config.toml
n_layer = 9
d_model = 128
n_kv_head = 4
head_dim = 32
d_mlp = 256
vocab_size = 5216
activation = "bilinear"
extras = ["value embeddings", "short convolutions", "skips across layers", "capped logits"]
init_std_up = 0.0469
lr = 0.00257
beta1 = 0.9
weight_decay = 0.092
lr_head = 0.0139
batch_tokens = 16384
seq_len = 256
Each number is 200 + 20 x the weight over the matrix's rms, rounded and kept within 0 to 999. Layers, rows and columns count from 0.

# layer 2 attention key, 128x128, rms 0.0985, rows 57-63, columns 0-127
218,198,177,214,212,184,188,202,215,165,203,182,203,194,220,176,237,232,211,174,241,206,187,170,226,212,175,209,180,207,206,217,209,224,215,218,264,214,192,221,194,232,166,246,172,215,194,160,196,199,214,227,218,198,196,227,168,212,178,223,215,214,209,189,206,219,183,190,169,193,205,238,195,239,196,209,204,204,210,223,195,218,205,231,186,223,218,160,184,192,182,192,202,243,207,192,175,228,188,201,195,209,167,209,172,206,197,176,193,166,206,179,195,206,204,188,193,231,209,214,221,209,180,211,180,212,200,186
191,215,190,214,198,191,195,214,176,180,174,195,235,217,209,197,181,211,225,228,212,202,196,195,207,197,217,223,204,173,157,202,206,188,155,204,193,240,224,170,189,206,208,207,207,204,178,150,194,181,214,193,243,206,208,179,172,190,186,203,240,195,186,183,215,218,195,188,213,211,202,230,193,226,228,203,176,182,232,222,213,200,189,196,188,192,234,165,237,201,197,201,222,183,187,256,193,237,217,179,189,199,215,245,163,189,212,207,186,177,206,165,209,183,189,193,194,193,180,200,210,199,198,195,165,219,211,162
179,178,227,174,193,201,195,224,194,201,182,193,209,222,222,206,187,210,205,213,185,216,171,215,204,180,187,206,191,191,185,253,191,195,195,221,260,202,173,183,193,199,187,202,229,173,193,180,217,217,204,208,203,228,200,168,175,173,203,234,231,211,227,218,204,235,209,204,197,197,203,194,184,188,202,190,219,166,204,165,197,155,201,202,204,170,229,207,207,177,193,213,198,200,213,196,208,205,217,205,203,206,207,166,174,188,195,194,196,159,205,148,206,203,208,206,195,201,214,199,177,169,174,196,146,224,225,173
179,224,192,186,222,202,197,199,178,211,200,196,214,164,184,200,200,212,225,203,198,227,220,181,212,213,188,189,217,182,217,190,224,165,208,181,185,200,193,184,184,205,221,207,187,205,222,197,163,234,218,198,197,186,190,211,206,161,184,231,179,215,214,210,192,188,176,203,171,165,179,224,181,208,233,212,193,212,223,187,210,246,202,167,197,226,217,201,178,188,181,213,209,245,187,187,202,214,187,222,218,202,182,245,230,194,188,174,193,191,199,220,209,193,200,197,188,171,201,215,208,228,221,208,184,203,239,202
162,214,219,233,202,210,171,197,225,194,234,190,213,183,196,210,190,195,203,211,225,199,191,199,163,191,196,208,201,208,221,207,177,189,218,207,180,202,209,226,160,168,214,175,212,198,215,213,222,194,184,157,172,190,188,219,212,206,200,202,202,194,211,182,190,199,196,232,192,157,184,188,254,168,221,186,187,214,232,184,196,158,204,178,194,174,192,233,207,209,226,188,176,202,222,178,187,156,213,210,205,211,191,212,198,179,195,153,216,245,178,167,182,246,161,203,190,212,246,179,215,200,167,232,226,202,195,193
191,180,166,184,191,224,190,168,177,179,190,215,230,165,223,183,196,214,181,187,181,179,201,188,204,196,179,216,213,248,215,237,200,192,212,192,210,185,213,201,216,205,183,196,159,205,218,204,193,158,187,177,191,203,201,194,214,225,190,211,199,216,205,188,212,203,195,179,197,200,199,204,188,198,216,211,206,175,214,213,194,219,226,198,210,207,183,174,212,201,190,218,240,226,183,207,190,210,163,206,196,201,198,199,200,224,214,225,174,199,210,220,245,209,181,185,203,196,154,186,211,232,204,168,219,214,204,196
197,189,199,208,207,213,178,222,201,219,174,205,151,180,180,187,202,199,244,200,208,199,190,212,212,169,224,198,181,189,232,189,186,204,205,200,218,205,188,191,233,195,257,197,200,203,174,192,224,204,199,177,204,226,198,219,216,186,229,214,184,183,187,214,218,224,207,229,206,167,216,191,232,204,228,220,200,214,202,184,193,192,212,218,225,207,233,218,208,208,213,196,238,192,205,197,205,218,214,215,194,222,181,164,183,194,195,213,186,213,204,200,173,181,201,224,178,217,222,166,173,204,200,202,204,185,155,199
# layer 2 attention query, 128x128, rms 0.101, rows 58-63, columns 0-127
223,180,215,180,220,179,186,195,189,221,214,196,168,221,179,245,234,209,220,193,178,202,200,191,220,164,181,203,167,209,195,193,189,209,213,175,193,176,186,194,196,213,186,180,175,219,193,197,176,258,185,234,185,232,169,189,193,187,220,213,202,173,198,210,193,201,208,214,194,213,207,209,201,214,203,199,199,213,181,174,175,208,192,200,223,199,208,198,180,178,187,209,186,206,193,191,174,202,231,229,208,203,214,209,167,189,163,191,212,192,199,204,218,190,214,195,176,199,172,176,190,215,214,190,170,210,184,219
213,156,198,186,197,214,196,190,204,192,176,187,217,198,227,207,196,183,205,228,212,230,170,172,185,186,190,216,214,239,222,213,198,218,240,191,209,193,213,218,241,179,203,195,195,234,216,222,220,236,210,242,183,200,213,171,203,188,205,235,201,199,217,213,191,184,189,210,197,191,159,168,184,204,172,215,193,192,172,200,187,212,223,183,182,203,222,164,164,156,173,187,242,217,159,234,211,196,205,241,214,232,201,208,220,206,160,212,192,189,209,176,195,195,204,189,204,208,227,180,209,183,198,169,171,203,219,192
177,239,211,226,171,190,239,186,197,198,232,234,187,210,203,194,186,188,181,212,206,182,210,211,179,164,195,206,224,209,204,171,182,230,215,198,190,201,194,191,212,202,192,197,182,199,225,174,220,187,195,147,206,193,194,211,198,204,184,142,198,202,218,199,206,186,232,157,214,221,205,194,196,197,190,210,170,199,179,208,236,193,201,183,199,180,180,218,234,236,205,210,182,171,208,172,222,180,189,187,214,161,214,161,208,181,217,185,216,234,193,180,193,240,188,202,185,234,234,225,205,157,216,207,221,174,221,209
203,201,212,212,215,205,206,202,220,193,207,211,197,187,190,189,201,182,202,214,163,223,203,200,211,238,222,227,199,214,189,239,224,213,170,201,197,212,202,216,207,181,207,211,210,191,214,224,215,186,192,221,187,194,191,193,227,188,195,195,203,209,180,211,211,208,181,202,188,221,205,190,217,192,202,202,234,199,180,231,182,189,200,196,155,244,222,170,215,200,186,171,215,192,204,199,228,207,199,234,191,178,197,184,210,196,198,219,206,211,206,192,180,209,220,205,210,189,216,243,195,221,186,198,223,206,225,188
226,188,204,175,189,198,184,223,202,195,192,175,223,208,216,196,197,215,168,187,229,181,203,177,203,213,207,213,179,222,205,214,194,204,247,201,204,194,189,213,208,217,224,165,197,201,205,192,209,200,180,193,235,196,184,223,196,250,229,237,210,207,177,168,169,218,207,182,202,189,203,230,176,162,229,196,217,212,199,220,197,234,246,240,135,205,207,154,233,192,223,187,197,208,207,195,209,220,198,185,203,226,172,196,201,207,204,237,168,188,202,203,197,197,180,188,239,233,231,185,178,203,196,175,194,217,228,216
175,251,189,216,183,203,232,194,205,194,190,205,214,173,204,198,203,246,194,201,202,203,224,195,209,205,188,193,212,238,180,180,217,200,221,210,145,178,182,235,169,199,154,222,166,178,187,216,156,189,237,201,191,184,199,210,204,203,164,157,192,234,194,203,207,202,196,184,205,241,189,197,187,202,198,169,193,193,181,187,231,226,189,185,197,209,172,196,208,223,189,240,219,197,212,202,231,171,183,188,207,190,182,194,211,205,213,209,198,206,207,215,206,225,185,201,221,174,221,210,227,203,198,201,212,184,200,211
# layer 2 attention value, 128x128, rms 0.105, rows 32-52, columns 0-127
189,204,194,187,199,228,203,211,203,209,180,221,206,217,198,211,185,201,178,219,171,234,199,217,175,181,208,188,218,183,173,222,191,178,189,208,180,228,213,192,183,195,156,211,216,200,208,189,210,202,218,203,186,203,217,206,213,221,166,171,212,217,197,211,202,207,202,172,199,227,209,183,181,195,185,161,181,221,213,181,200,196,195,207,186,212,179,209,211,215,168,194,193,200,212,207,198,187,208,200,188,187,197,214,170,206,234,197,201,202,214,204,216,224,192,202,209,177,214,210,203,207,171,195,211,201,186,184
171,194,223,158,214,194,191,209,175,215,193,175,185,216,203,188,203,213,208,211,214,195,207,181,200,188,187,197,214,209,215,192,179,218,177,208,211,189,219,172,209,219,227,195,204,200,219,206,201,194,213,199,204,217,191,203,199,194,185,223,215,189,206,205,182,179,218,198,187,183,206,207,232,199,194,243,198,206,194,219,199,208,203,205,187,206,218,202,212,201,214,185,199,212,203,205,215,221,178,210,231,212,196,189,206,206,186,189,214,192,218,204,187,179,216,199,219,208,184,178,201,207,219,207,215,200,212,200
206,217,188,201,213,186,199,186,186,201,150,187,234,170,213,184,201,190,230,178,175,216,222,222,173,208,170,185,223,232,162,189,195,210,190,176,210,186,197,181,206,212,239,214,193,181,208,192,182,205,212,199,233,186,215,206,185,222,189,195,204,192,213,183,183,208,199,202,186,188,190,185,168,232,189,192,177,193,209,184,183,210,205,210,192,212,198,191,206,205,199,203,209,200,197,195,208,200,186,199,208,192,189,225,186,217,217,205,174,160,236,213,218,211,193,192,177,187,201,194,211,200,199,172,177,210,214,189
178,192,199,218,200,199,205,228,187,203,189,192,219,184,193,208,233,182,206,176,212,212,211,216,244,191,239,199,198,168,230,189,203,175,168,228,188,210,207,239,234,192,245,195,188,178,189,191,193,189,214,195,193,200,211,194,194,196,207,207,199,180,193,196,212,240,182,230,205,193,212,201,198,229,171,222,196,197,202,199,186,192,218,198,189,173,219,204,207,192,206,180,220,189,184,205,224,208,168,194,210,216,171,230,216,213,203,210,193,217,205,196,213,186,152,209,195,209,224,229,205,213,206,217,208,161,197,220
220,201,191,196,204,201,202,167,184,188,198,213,182,204,214,181,204,211,198,217,217,200,210,190,209,215,208,172,189,211,195,178,213,181,197,220,201,189,205,194,189,228,191,218,222,206,169,195,190,225,242,165,189,188,222,204,198,184,220,192,213,194,209,172,219,217,184,213,200,168,204,187,183,218,167,228,177,222,198,171,159,184,184,217,199,188,179,201,210,202,227,191,210,158,198,164,188,210,197,209,205,182,207,235,200,221,214,174,208,192,208,197,162,172,212,218,186,175,209,166,211,201,211,199,221,188,191,173
215,200,177,172,200,214,175,208,202,197,185,202,195,172,220,207,198,232,209,201,214,175,191,193,204,227,216,211,215,189,230,189,231,204,215,212,189,223,193,162,193,210,215,212,227,205,220,213,208,224,213,172,209,198,208,218,189,218,205,204,180,173,197,186,186,199,189,205,196,167,209,204,195,186,214,201,208,213,212,181,197,200,213,205,186,176,191,186,209,174,191,191,190,217,206,206,209,203,201,183,191,192,197,207,193,200,181,155,227,195,203,188,182,194,191,198,221,190,229,172,205,199,193,201,215,214,224,184
200,176,234,222,206,183,164,220,213,195,209,171,186,218,194,201,174,192,187,204,195,201,211,189,227,161,195,184,199,194,198,175,169,191,212,171,218,180,187,213,211,221,183,213,188,174,235,197,215,191,176,187,209,208,196,195,215,216,212,203,173,191,206,189,195,204,211,195,208,196,231,219,201,207,199,238,223,188,209,203,178,193,188,221,205,208,203,208,209,201,203,178,190,176,202,182,210,218,180,196,184,235,177,196,192,226,182,230,187,203,220,200,208,210,201,199,231,185,220,191,196,166,176,191,194,210,206,221
212,180,199,206,187,198,216,205,186,209,197,180,200,208,212,187,220,213,203,196,197,189,201,199,216,182,187,198,169,215,194,193,197,222,188,178,191,202,208,214,207,185,187,198,213,210,193,214,218,198,163,166,193,206,207,196,188,189,204,206,200,198,192,175,162,208,240,157,206,203,207,193,213,174,184,205,209,185,169,223,197,192,201,213,195,191,195,207,206,207,223,197,186,171,200,188,223,190,193,186,202,207,217,180,198,189,177,181,210,193,206,162,174,190,186,205,202,239,206,171,189,202,225,189,197,182,204,230
205,215,185,222,174,214,196,219,192,202,204,205,212,206,209,200,193,190,183,197,215,189,205,192,175,210,203,205,211,222,190,239,187,218,205,180,183,191,178,216,175,195,183,200,186,214,209,173,210,186,195,163,193,200,211,209,216,214,208,171,196,204,211,181,184,208,214,192,241,224,206,192,209,186,214,182,185,175,186,199,184,168,211,191,173,173,212,185,208,213,208,216,207,197,188,218,213,194,199,190,190,201,208,191,199,207,204,221,197,196,215,215,224,202,182,175,219,206,185,193,191,194,199,199,213,204,187,205
200,197,179,184,207,193,203,183,170,172,213,192,211,210,207,210,201,204,214,199,196,189,178,205,173,212,218,220,210,223,207,213,197,207,185,199,220,193,199,167,208,236,219,209,216,205,188,204,210,177,201,212,191,200,192,188,210,177,178,197,223,169,181,200,190,181,188,186,196,226,172,199,197,211,178,212,181,198,181,190,222,221,212,203,186,185,189,192,208,171,220,162,173,195,194,186,216,204,206,216,223,199,223,210,200,188,197,210,199,210,236,193,181,195,214,211,177,210,180,197,190,237,207,201,209,170,190,205
193,186,207,173,197,212,207,205,193,216,213,178,181,201,201,225,204,200,191,198,191,199,195,196,205,189,202,216,219,200,224,206,213,187,198,219,189,205,199,178,189,197,210,208,186,206,247,215,209,223,184,236,229,201,186,192,196,190,194,212,183,226,205,208,192,186,198,214,189,209,173,213,218,172,207,207,219,197,195,180,198,217,206,187,203,195,206,207,195,181,184,191,197,212,191,182,221,218,204,205,197,202,201,175,199,216,196,196,195,200,224,204,215,214,193,191,197,209,211,222,199,185,211,188,200,164,199,188
214,214,192,189,189,195,188,205,215,187,205,185,183,201,217,214,218,198,190,182,211,201,201,187,195,190,175,186,185,212,214,203,207,219,203,177,224,180,203,197,206,223,244,208,213,203,207,202,194,191,185,212,221,205,176,216,210,186,210,221,190,178,215,212,188,203,202,189,201,168,203,201,202,190,226,230,202,205,181,205,204,203,202,209,179,206,198,178,189,164,189,180,221,210,200,219,214,219,195,199,219,187,202,206,195,191,210,205,180,191,189,180,218,185,213,178,218,192,205,179,204,188,188,173,190,200,208,197
222,191,181,185,200,202,165,210,207,171,183,204,210,162,185,211,195,218,219,177,207,198,225,187,221,204,191,184,211,186,226,206,218,194,192,218,191,209,192,197,205,217,215,196,207,178,184,193,189,210,188,219,234,209,170,241,219,173,214,215,183,189,193,198,207,213,237,198,183,186,215,195,201,215,197,210,211,232,215,182,208,259,183,209,221,216,200,216,195,192,209,177,185,202,219,207,166,202,197,183,194,219,188,179,187,214,212,237,189,192,204,195,184,195,197,192,206,174,198,179,230,190,154,211,203,206,220,204
197,186,190,215,205,188,180,211,206,230,195,193,175,190,208,194,200,179,207,171,219,216,185,203,196,189,209,194,166,206,229,181,206,209,190,187,202,183,215,220,233,195,212,175,188,185,208,199,217,239,188,216,215,195,201,205,212,202,214,231,201,193,204,203,196,220,207,193,196,169,212,184,242,196,208,230,218,197,197,207,190,216,214,200,212,204,208,198,192,198,218,205,204,215,176,194,200,209,206,214,220,208,169,179,227,206,201,210,192,200,212,195,196,183,207,211,187,215,221,180,173,183,192,183,203,201,202,224
193,202,166,197,192,239,205,210,204,204,216,168,192,197,207,213,190,212,187,211,215,209,209,208,200,218,203,180,227,166,222,198,216,193,224,217,183,196,175,200,194,202,191,187,221,200,199,218,224,232,214,218,184,213,164,199,186,214,194,190,186,199,224,207,196,167,191,213,178,213,193,187,215,209,205,184,220,219,222,167,198,231,204,209,190,218,201,212,201,192,209,204,190,178,182,173,190,214,201,185,212,181,216,191,205,204,176,196,209,217,221,214,189,216,229,225,192,190,230,213,200,189,182,215,209,192,220,191
211,218,198,213,223,191,216,212,219,219,206,179,187,209,217,191,169,221,211,190,203,185,173,213,173,166,175,204,211,177,176,184,181,226,208,204,219,166,209,199,216,201,191,224,188,209,175,192,217,159,206,192,216,212,170,178,177,225,191,144,223,196,216,199,198,200,194,195,206,237,217,198,191,207,178,188,171,192,178,192,189,183,213,192,220,184,188,180,192,217,183,214,185,201,193,201,189,199,253,205,210,195,208,192,178,221,198,165,210,190,199,171,226,225,233,217,183,213,190,201,194,157,191,161,177,194,184,212
208,214,177,201,207,176,198,218,199,237,193,179,199,219,166,170,154,192,211,202,208,219,217,206,223,165,202,193,195,207,201,191,213,187,193,206,193,215,212,199,217,182,189,188,217,218,175,188,191,228,197,203,194,197,203,235,202,217,222,154,184,223,221,221,200,218,224,195,245,188,207,192,209,203,182,219,213,182,184,200,178,183,215,209,225,191,216,213,197,231,208,190,221,200,219,174,193,207,218,181,214,209,186,207,179,198,226,224,231,220,185,203,217,204,185,203,187,209,218,187,188,213,166,212,187,191,186,208
207,169,166,188,195,176,187,200,208,181,184,178,237,177,228,197,184,206,207,225,226,198,187,208,194,226,210,211,213,163,212,232,206,191,220,212,194,191,197,200,176,199,216,205,184,188,182,193,206,218,224,169,220,189,187,207,203,178,170,200,216,204,216,220,213,191,191,193,185,189,179,207,166,197,180,178,204,203,197,173,196,251,179,188,194,230,216,189,203,195,193,195,192,234,187,216,186,193,183,198,190,194,195,216,172,198,204,185,218,177,208,166,196,159,172,212,197,196,204,180,217,209,189,208,209,202,205,175
190,193,179,203,195,204,198,190,194,196,216,216,183,202,191,178,256,197,180,188,214,192,216,193,213,217,220,190,196,220,217,234,212,213,188,202,213,192,191,173,207,193,135,193,177,205,193,192,196,218,177,206,214,178,224,263,195,191,199,220,179,211,209,212,208,221,200,192,243,212,210,212,226,234,176,195,199,214,223,192,214,203,218,210,198,193,214,210,226,209,198,186,197,218,212,193,197,199,199,217,213,185,178,187,196,184,184,253,198,210,202,230,198,224,210,186,190,201,183,177,236,240,199,222,204,205,201,197
205,158,184,209,203,207,213,207,176,197,175,206,225,210,216,215,184,229,194,231,228,209,187,203,207,203,211,249,202,194,173,243,174,191,199,224,200,197,208,192,201,184,189,205,204,204,217,181,188,198,227,184,212,207,205,174,195,198,160,193,209,215,200,191,215,205,208,175,229,235,201,201,188,236,192,181,197,209,200,221,197,217,186,207,189,190,226,193,210,193,213,200,203,196,190,203,180,208,178,189,171,165,212,199,202,184,188,201,218,198,216,219,207,237,159,197,186,194,209,200,201,196,190,207,185,201,206,192
182,183,213,186,217,199,187,199,202,202,221,179,193,224,194,233,224,186,199,209,206,229,196,217,200,197,227,200,195,182,232,196,193,211,199,184,189,218,192,201,225,185,193,195,219,192,209,182,216,171,209,207,193,196,203,197,199,217,206,189,180,170,184,214,194,182,213,200,199,217,207,207,227,208,201,212,194,190,202,204,208,159,216,200,203,164,206,228,234,204,205,194,202,169,207,193,227,186,203,180,203,217,224,198,188,201,211,172,219,232,219,191,195,196,211,211,229,168,188,234,187,215,191,176,186,174,179,213
# layer 2 attention output (transposed), 128x128, rms 0.0977, rows 32-52, columns 0-127
172,224,199,227,198,192,212,205,187,207,211,222,205,214,188,207,191,194,193,188,194,227,179,214,185,192,213,205,214,197,172,196,212,209,183,201,164,202,208,202,185,204,190,217,227,189,177,197,182,192,225,224,224,201,211,198,195,186,185,162,208,225,225,187,211,199,180,177,208,217,207,195,211,203,191,181,200,181,208,197,229,184,204,171,222,208,216,205,208,217,216,209,205,163,245,179,233,161,202,203,219,174,205,179,214,210,211,170,202,208,198,179,202,199,211,232,204,206,212,196,223,191,178,219,188,205,193,227
215,192,229,172,203,192,174,199,192,210,190,180,187,233,212,208,210,204,208,188,180,194,217,192,210,186,203,184,201,201,217,210,203,218,217,197,219,180,199,224,199,193,223,196,208,206,207,202,204,207,198,202,205,197,188,196,198,199,235,226,177,191,178,221,195,183,210,229,197,182,202,204,225,210,200,235,200,211,200,217,179,207,191,218,185,184,211,206,195,186,194,203,198,211,200,221,157,261,208,201,206,232,214,218,189,207,185,204,218,211,196,197,200,205,215,175,216,191,144,182,203,201,219,182,194,219,200,202
179,228,187,202,206,212,190,184,182,197,185,212,193,259,219,173,214,202,200,193,209,194,195,223,220,211,221,215,229,187,193,261,229,165,202,217,216,203,231,192,182,189,188,194,202,200,202,177,220,198,175,213,201,230,189,198,177,190,221,189,206,211,197,172,204,199,191,188,194,198,225,171,213,204,198,185,213,188,216,179,210,202,187,216,198,207,204,212,208,202,214,183,244,204,188,203,188,221,183,191,216,203,194,220,193,183,229,213,196,190,194,168,226,189,191,195,226,207,235,201,197,208,214,208,205,207,190,216
219,182,192,204,204,204,208,197,213,188,194,209,206,143,211,220,200,224,202,161,199,223,189,208,216,214,187,193,184,185,210,205,207,203,230,217,225,219,209,205,232,184,199,189,209,197,190,172,220,187,193,196,195,199,188,209,200,181,231,230,172,195,181,199,232,239,190,203,196,179,202,187,185,224,193,192,194,212,206,197,191,204,213,216,176,217,210,218,166,203,203,192,199,240,177,213,207,163,196,196,172,219,225,188,213,208,229,220,208,195,217,208,214,197,165,216,195,212,187,231,214,216,183,242,220,193,181,193
203,219,188,213,220,211,197,160,201,223,189,226,191,224,232,209,182,195,181,172,205,175,217,185,210,211,187,187,210,173,185,198,216,183,209,201,213,197,208,205,197,199,223,189,166,168,229,181,213,152,201,172,204,193,232,209,231,185,209,209,235,185,168,208,207,184,187,201,204,185,213,210,193,200,198,228,191,216,210,193,203,211,196,194,208,197,213,217,200,173,173,192,206,210,185,188,192,257,221,233,182,199,199,224,203,214,199,207,212,192,177,212,222,181,220,189,207,189,231,196,221,214,175,229,229,215,202,225
177,175,183,186,197,222,207,165,188,194,179,210,192,201,220,187,195,186,223,194,203,222,202,194,222,171,221,201,203,207,231,161,228,195,201,192,192,183,189,181,222,165,207,202,212,184,219,200,228,167,197,180,193,175,210,210,218,212,222,219,192,206,177,213,198,216,203,204,202,200,213,177,203,199,190,199,207,173,197,182,198,180,183,236,226,198,184,188,194,184,163,185,193,195,184,183,168,194,187,208,199,202,202,223,192,201,196,223,199,201,197,208,191,184,217,198,219,210,211,167,227,199,213,188,203,182,192,214
171,194,235,208,196,204,168,177,193,194,190,197,183,187,205,208,203,202,192,203,186,187,203,197,181,193,203,195,205,207,210,208,186,225,214,205,211,203,172,200,221,203,204,192,193,200,206,160,193,244,186,201,202,220,208,219,218,175,190,194,168,202,191,178,200,208,202,227,187,188,217,215,177,204,211,219,191,217,201,197,193,186,208,229,208,205,226,180,207,203,217,186,192,226,181,253,183,215,191,165,208,229,201,190,185,207,183,175,206,208,215,232,199,185,170,166,198,197,188,195,200,180,186,205,192,203,197,171
201,198,236,197,206,187,198,176,183,196,172,210,212,144,227,195,197,189,197,216,202,215,206,203,205,167,194,186,198,192,229,207,194,202,212,186,232,196,219,200,182,205,196,205,185,183,218,200,198,213,187,194,217,202,204,211,192,213,209,215,221,187,205,194,174,201,222,222,203,201,204,231,212,196,204,250,183,215,194,235,183,185,210,212,196,193,207,178,204,230,199,173,186,206,190,216,169,272,199,190,196,204,179,200,195,221,193,172,223,177,195,215,207,223,191,191,182,199,231,193,206,185,196,210,183,203,204,178
168,235,199,231,188,226,216,192,203,199,201,187,205,192,231,212,183,191,182,207,235,208,191,186,191,199,173,220,193,194,204,198,190,192,192,196,181,193,210,202,193,192,181,204,186,185,194,199,202,201,216,189,219,186,176,235,194,209,188,188,220,196,241,192,189,192,195,178,230,193,189,217,195,210,216,162,195,196,199,213,231,194,202,199,178,204,213,182,204,240,223,182,202,189,221,180,221,198,204,204,205,175,194,195,194,221,212,190,194,186,212,191,219,222,188,208,212,179,225,180,214,176,207,202,212,197,212,194
217,219,206,173,193,206,197,202,198,181,218,218,197,215,203,199,219,206,212,213,202,218,205,202,198,196,180,181,232,181,205,205,202,179,212,209,217,194,207,213,182,187,213,221,178,187,204,223,194,175,203,226,202,185,212,207,211,209,233,199,241,198,210,211,192,173,176,214,219,200,193,188,237,236,208,228,212,206,201,224,198,168,198,203,196,196,212,197,201,167,175,192,205,189,232,203,185,281,224,215,189,198,203,217,212,234,217,212,211,211,207,223,200,220,217,188,201,187,217,214,198,220,217,203,208,196,201,197
207,186,212,175,192,188,201,201,186,199,207,188,191,221,215,200,225,226,225,206,192,189,212,201,213,190,214,181,196,207,196,211,204,206,199,229,209,177,189,227,198,190,214,214,183,201,200,206,198,231,195,227,190,194,205,183,199,232,217,215,176,227,177,205,190,188,214,209,196,225,194,192,176,193,190,217,210,187,195,208,201,206,198,228,233,174,203,204,175,188,193,212,189,207,196,216,172,215,201,196,198,219,200,219,203,205,175,215,205,206,209,210,203,208,193,189,191,203,172,176,208,181,195,185,171,186,186,207
224,200,191,164,180,207,177,206,191,208,192,194,185,228,223,212,212,181,189,217,201,214,204,188,211,196,188,205,197,210,217,226,196,206,188,204,221,185,200,197,224,196,204,200,208,204,200,187,196,208,171,193,178,192,195,197,222,204,216,209,164,185,187,191,180,207,198,217,216,184,208,182,198,193,192,218,194,209,194,172,157,195,196,230,199,191,187,194,204,191,175,204,234,204,169,201,162,204,186,188,216,213,200,233,178,191,196,213,200,206,206,205,213,192,194,171,234,181,186,185,174,199,220,191,204,191,187,186
209,188,193,187,205,189,171,181,177,208,202,206,180,202,207,172,229,195,200,198,174,194,202,186,194,201,214,215,225,204,215,195,199,192,195,203,212,200,239,198,232,181,216,188,214,209,216,199,189,206,181,205,209,215,221,170,218,176,174,213,166,198,170,168,205,234,182,211,174,200,218,173,210,201,183,194,201,198,188,151,206,182,188,217,226,197,178,219,194,165,203,193,218,204,176,223,174,154,204,179,201,244,201,201,203,213,222,185,203,195,205,178,173,166,213,177,216,191,213,195,188,199,209,179,234,194,203,211
224,167,220,182,222,194,182,200,199,209,197,185,177,190,214,209,216,189,207,185,197,182,192,199,200,201,208,188,177,216,218,213,203,206,195,201,219,167,187,211,217,217,219,172,201,216,203,194,205,224,169,190,173,212,202,177,209,204,216,240,197,171,182,201,189,201,210,227,195,204,202,214,180,198,203,211,196,234,195,190,164,222,213,210,184,190,193,203,199,200,198,198,201,217,180,209,176,222,236,212,189,233,206,234,189,201,188,205,211,204,190,197,209,199,194,208,198,210,198,199,189,200,214,183,188,212,192,209
211,185,205,202,217,187,208,171,198,206,210,197,183,221,209,183,193,193,198,188,178,185,211,205,188,196,229,183,191,226,201,187,210,193,208,206,192,172,192,183,215,168,224,199,194,187,184,207,167,168,200,219,178,212,244,184,204,209,189,186,186,201,191,198,203,193,184,212,180,253,201,196,191,216,188,197,212,173,196,199,240,202,213,204,200,194,213,207,177,186,200,190,178,192,202,200,182,208,206,218,218,215,200,238,202,195,190,226,221,204,204,226,205,205,207,204,198,227,194,185,192,189,190,189,185,176,195,216
198,213,205,202,200,214,237,206,210,185,187,208,204,167,204,214,188,195,203,211,169,157,197,235,165,163,203,181,223,227,233,195,212,221,227,186,205,204,193,197,175,226,211,206,186,206,216,177,172,195,196,161,180,208,208,200,189,191,151,167,218,193,242,178,192,194,195,184,196,223,219,229,168,196,198,201,185,182,228,231,197,218,184,182,177,171,196,202,226,215,218,222,210,175,208,210,209,188,185,188,219,172,228,169,187,192,207,177,221,218,173,204,199,222,195,237,181,230,206,194,216,186,176,207,188,212,202,202
210,219,193,218,217,215,228,206,190,202,152,217,212,161,195,203,171,193,202,190,165,191,212,214,179,215,187,197,191,187,239,209,202,225,172,180,221,201,208,176,174,201,213,196,198,223,230,167,207,209,203,195,166,203,224,182,210,182,204,207,216,199,207,187,224,220,172,219,197,187,211,211,176,210,174,211,170,226,201,193,156,201,189,175,190,176,192,203,183,205,200,213,209,212,220,236,191,178,224,202,193,190,217,188,180,202,209,198,224,201,170,198,195,170,199,207,204,197,199,199,187,224,173,223,185,230,204,183
199,193,194,185,201,211,200,181,195,210,186,234,180,234,228,161,193,199,197,227,199,214,208,237,225,188,215,202,221,182,200,209,212,171,199,213,182,191,215,179,206,196,193,213,219,175,225,195,197,162,194,220,222,184,223,172,194,179,183,187,216,201,211,203,208,219,197,179,206,170,189,164,209,206,195,172,216,155,177,176,220,210,183,210,211,190,182,205,180,200,158,192,202,192,176,195,174,204,208,163,198,244,210,215,203,210,216,210,192,203,217,173,190,196,196,194,195,190,181,198,226,193,224,197,229,201,187,214
220,207,165,203,211,252,184,228,202,174,183,197,190,240,181,185,193,181,220,203,194,209,209,196,173,213,188,221,203,196,186,214,210,201,210,180,185,219,221,196,207,180,203,216,210,211,168,207,227,212,206,218,177,178,205,180,214,211,221,228,205,187,186,202,182,235,177,221,218,225,196,180,225,235,194,207,208,226,179,189,201,205,176,197,223,208,196,198,171,177,181,226,202,183,190,219,208,205,224,226,171,154,197,228,195,216,184,207,189,192,206,205,177,189,197,191,197,230,208,204,213,219,192,184,200,183,216,197
167,195,184,217,181,235,207,200,184,189,188,211,210,230,211,182,188,220,197,211,205,215,196,217,207,199,203,200,206,195,170,214,199,189,200,216,177,220,219,206,191,176,212,224,196,170,206,209,210,164,215,205,218,188,211,199,174,179,169,197,213,198,223,208,218,234,203,194,210,219,183,192,230,230,216,182,220,179,173,234,227,178,183,220,197,190,204,202,203,215,200,212,210,200,234,188,228,243,205,182,221,181,204,184,205,221,223,172,199,197,215,191,199,221,189,214,177,221,200,208,224,188,200,188,194,207,172,194
208,212,210,205,211,185,201,226,223,197,204,205,204,187,198,226,209,198,192,185,219,212,180,189,207,192,187,176,190,227,228,184,193,235,208,184,211,204,162,189,201,214,220,195,198,204,212,182,195,187,209,219,199,194,194,218,224,216,221,208,204,221,208,203,192,189,178,219,207,206,199,225,210,207,219,231,209,194,216,228,213,178,243,188,170,195,232,195,188,182,223,222,172,182,240,225,199,215,178,191,185,204,200,180,205,195,204,181,194,199,201,232,202,208,201,212,194,226,181,202,186,195,158,197,200,177,195,226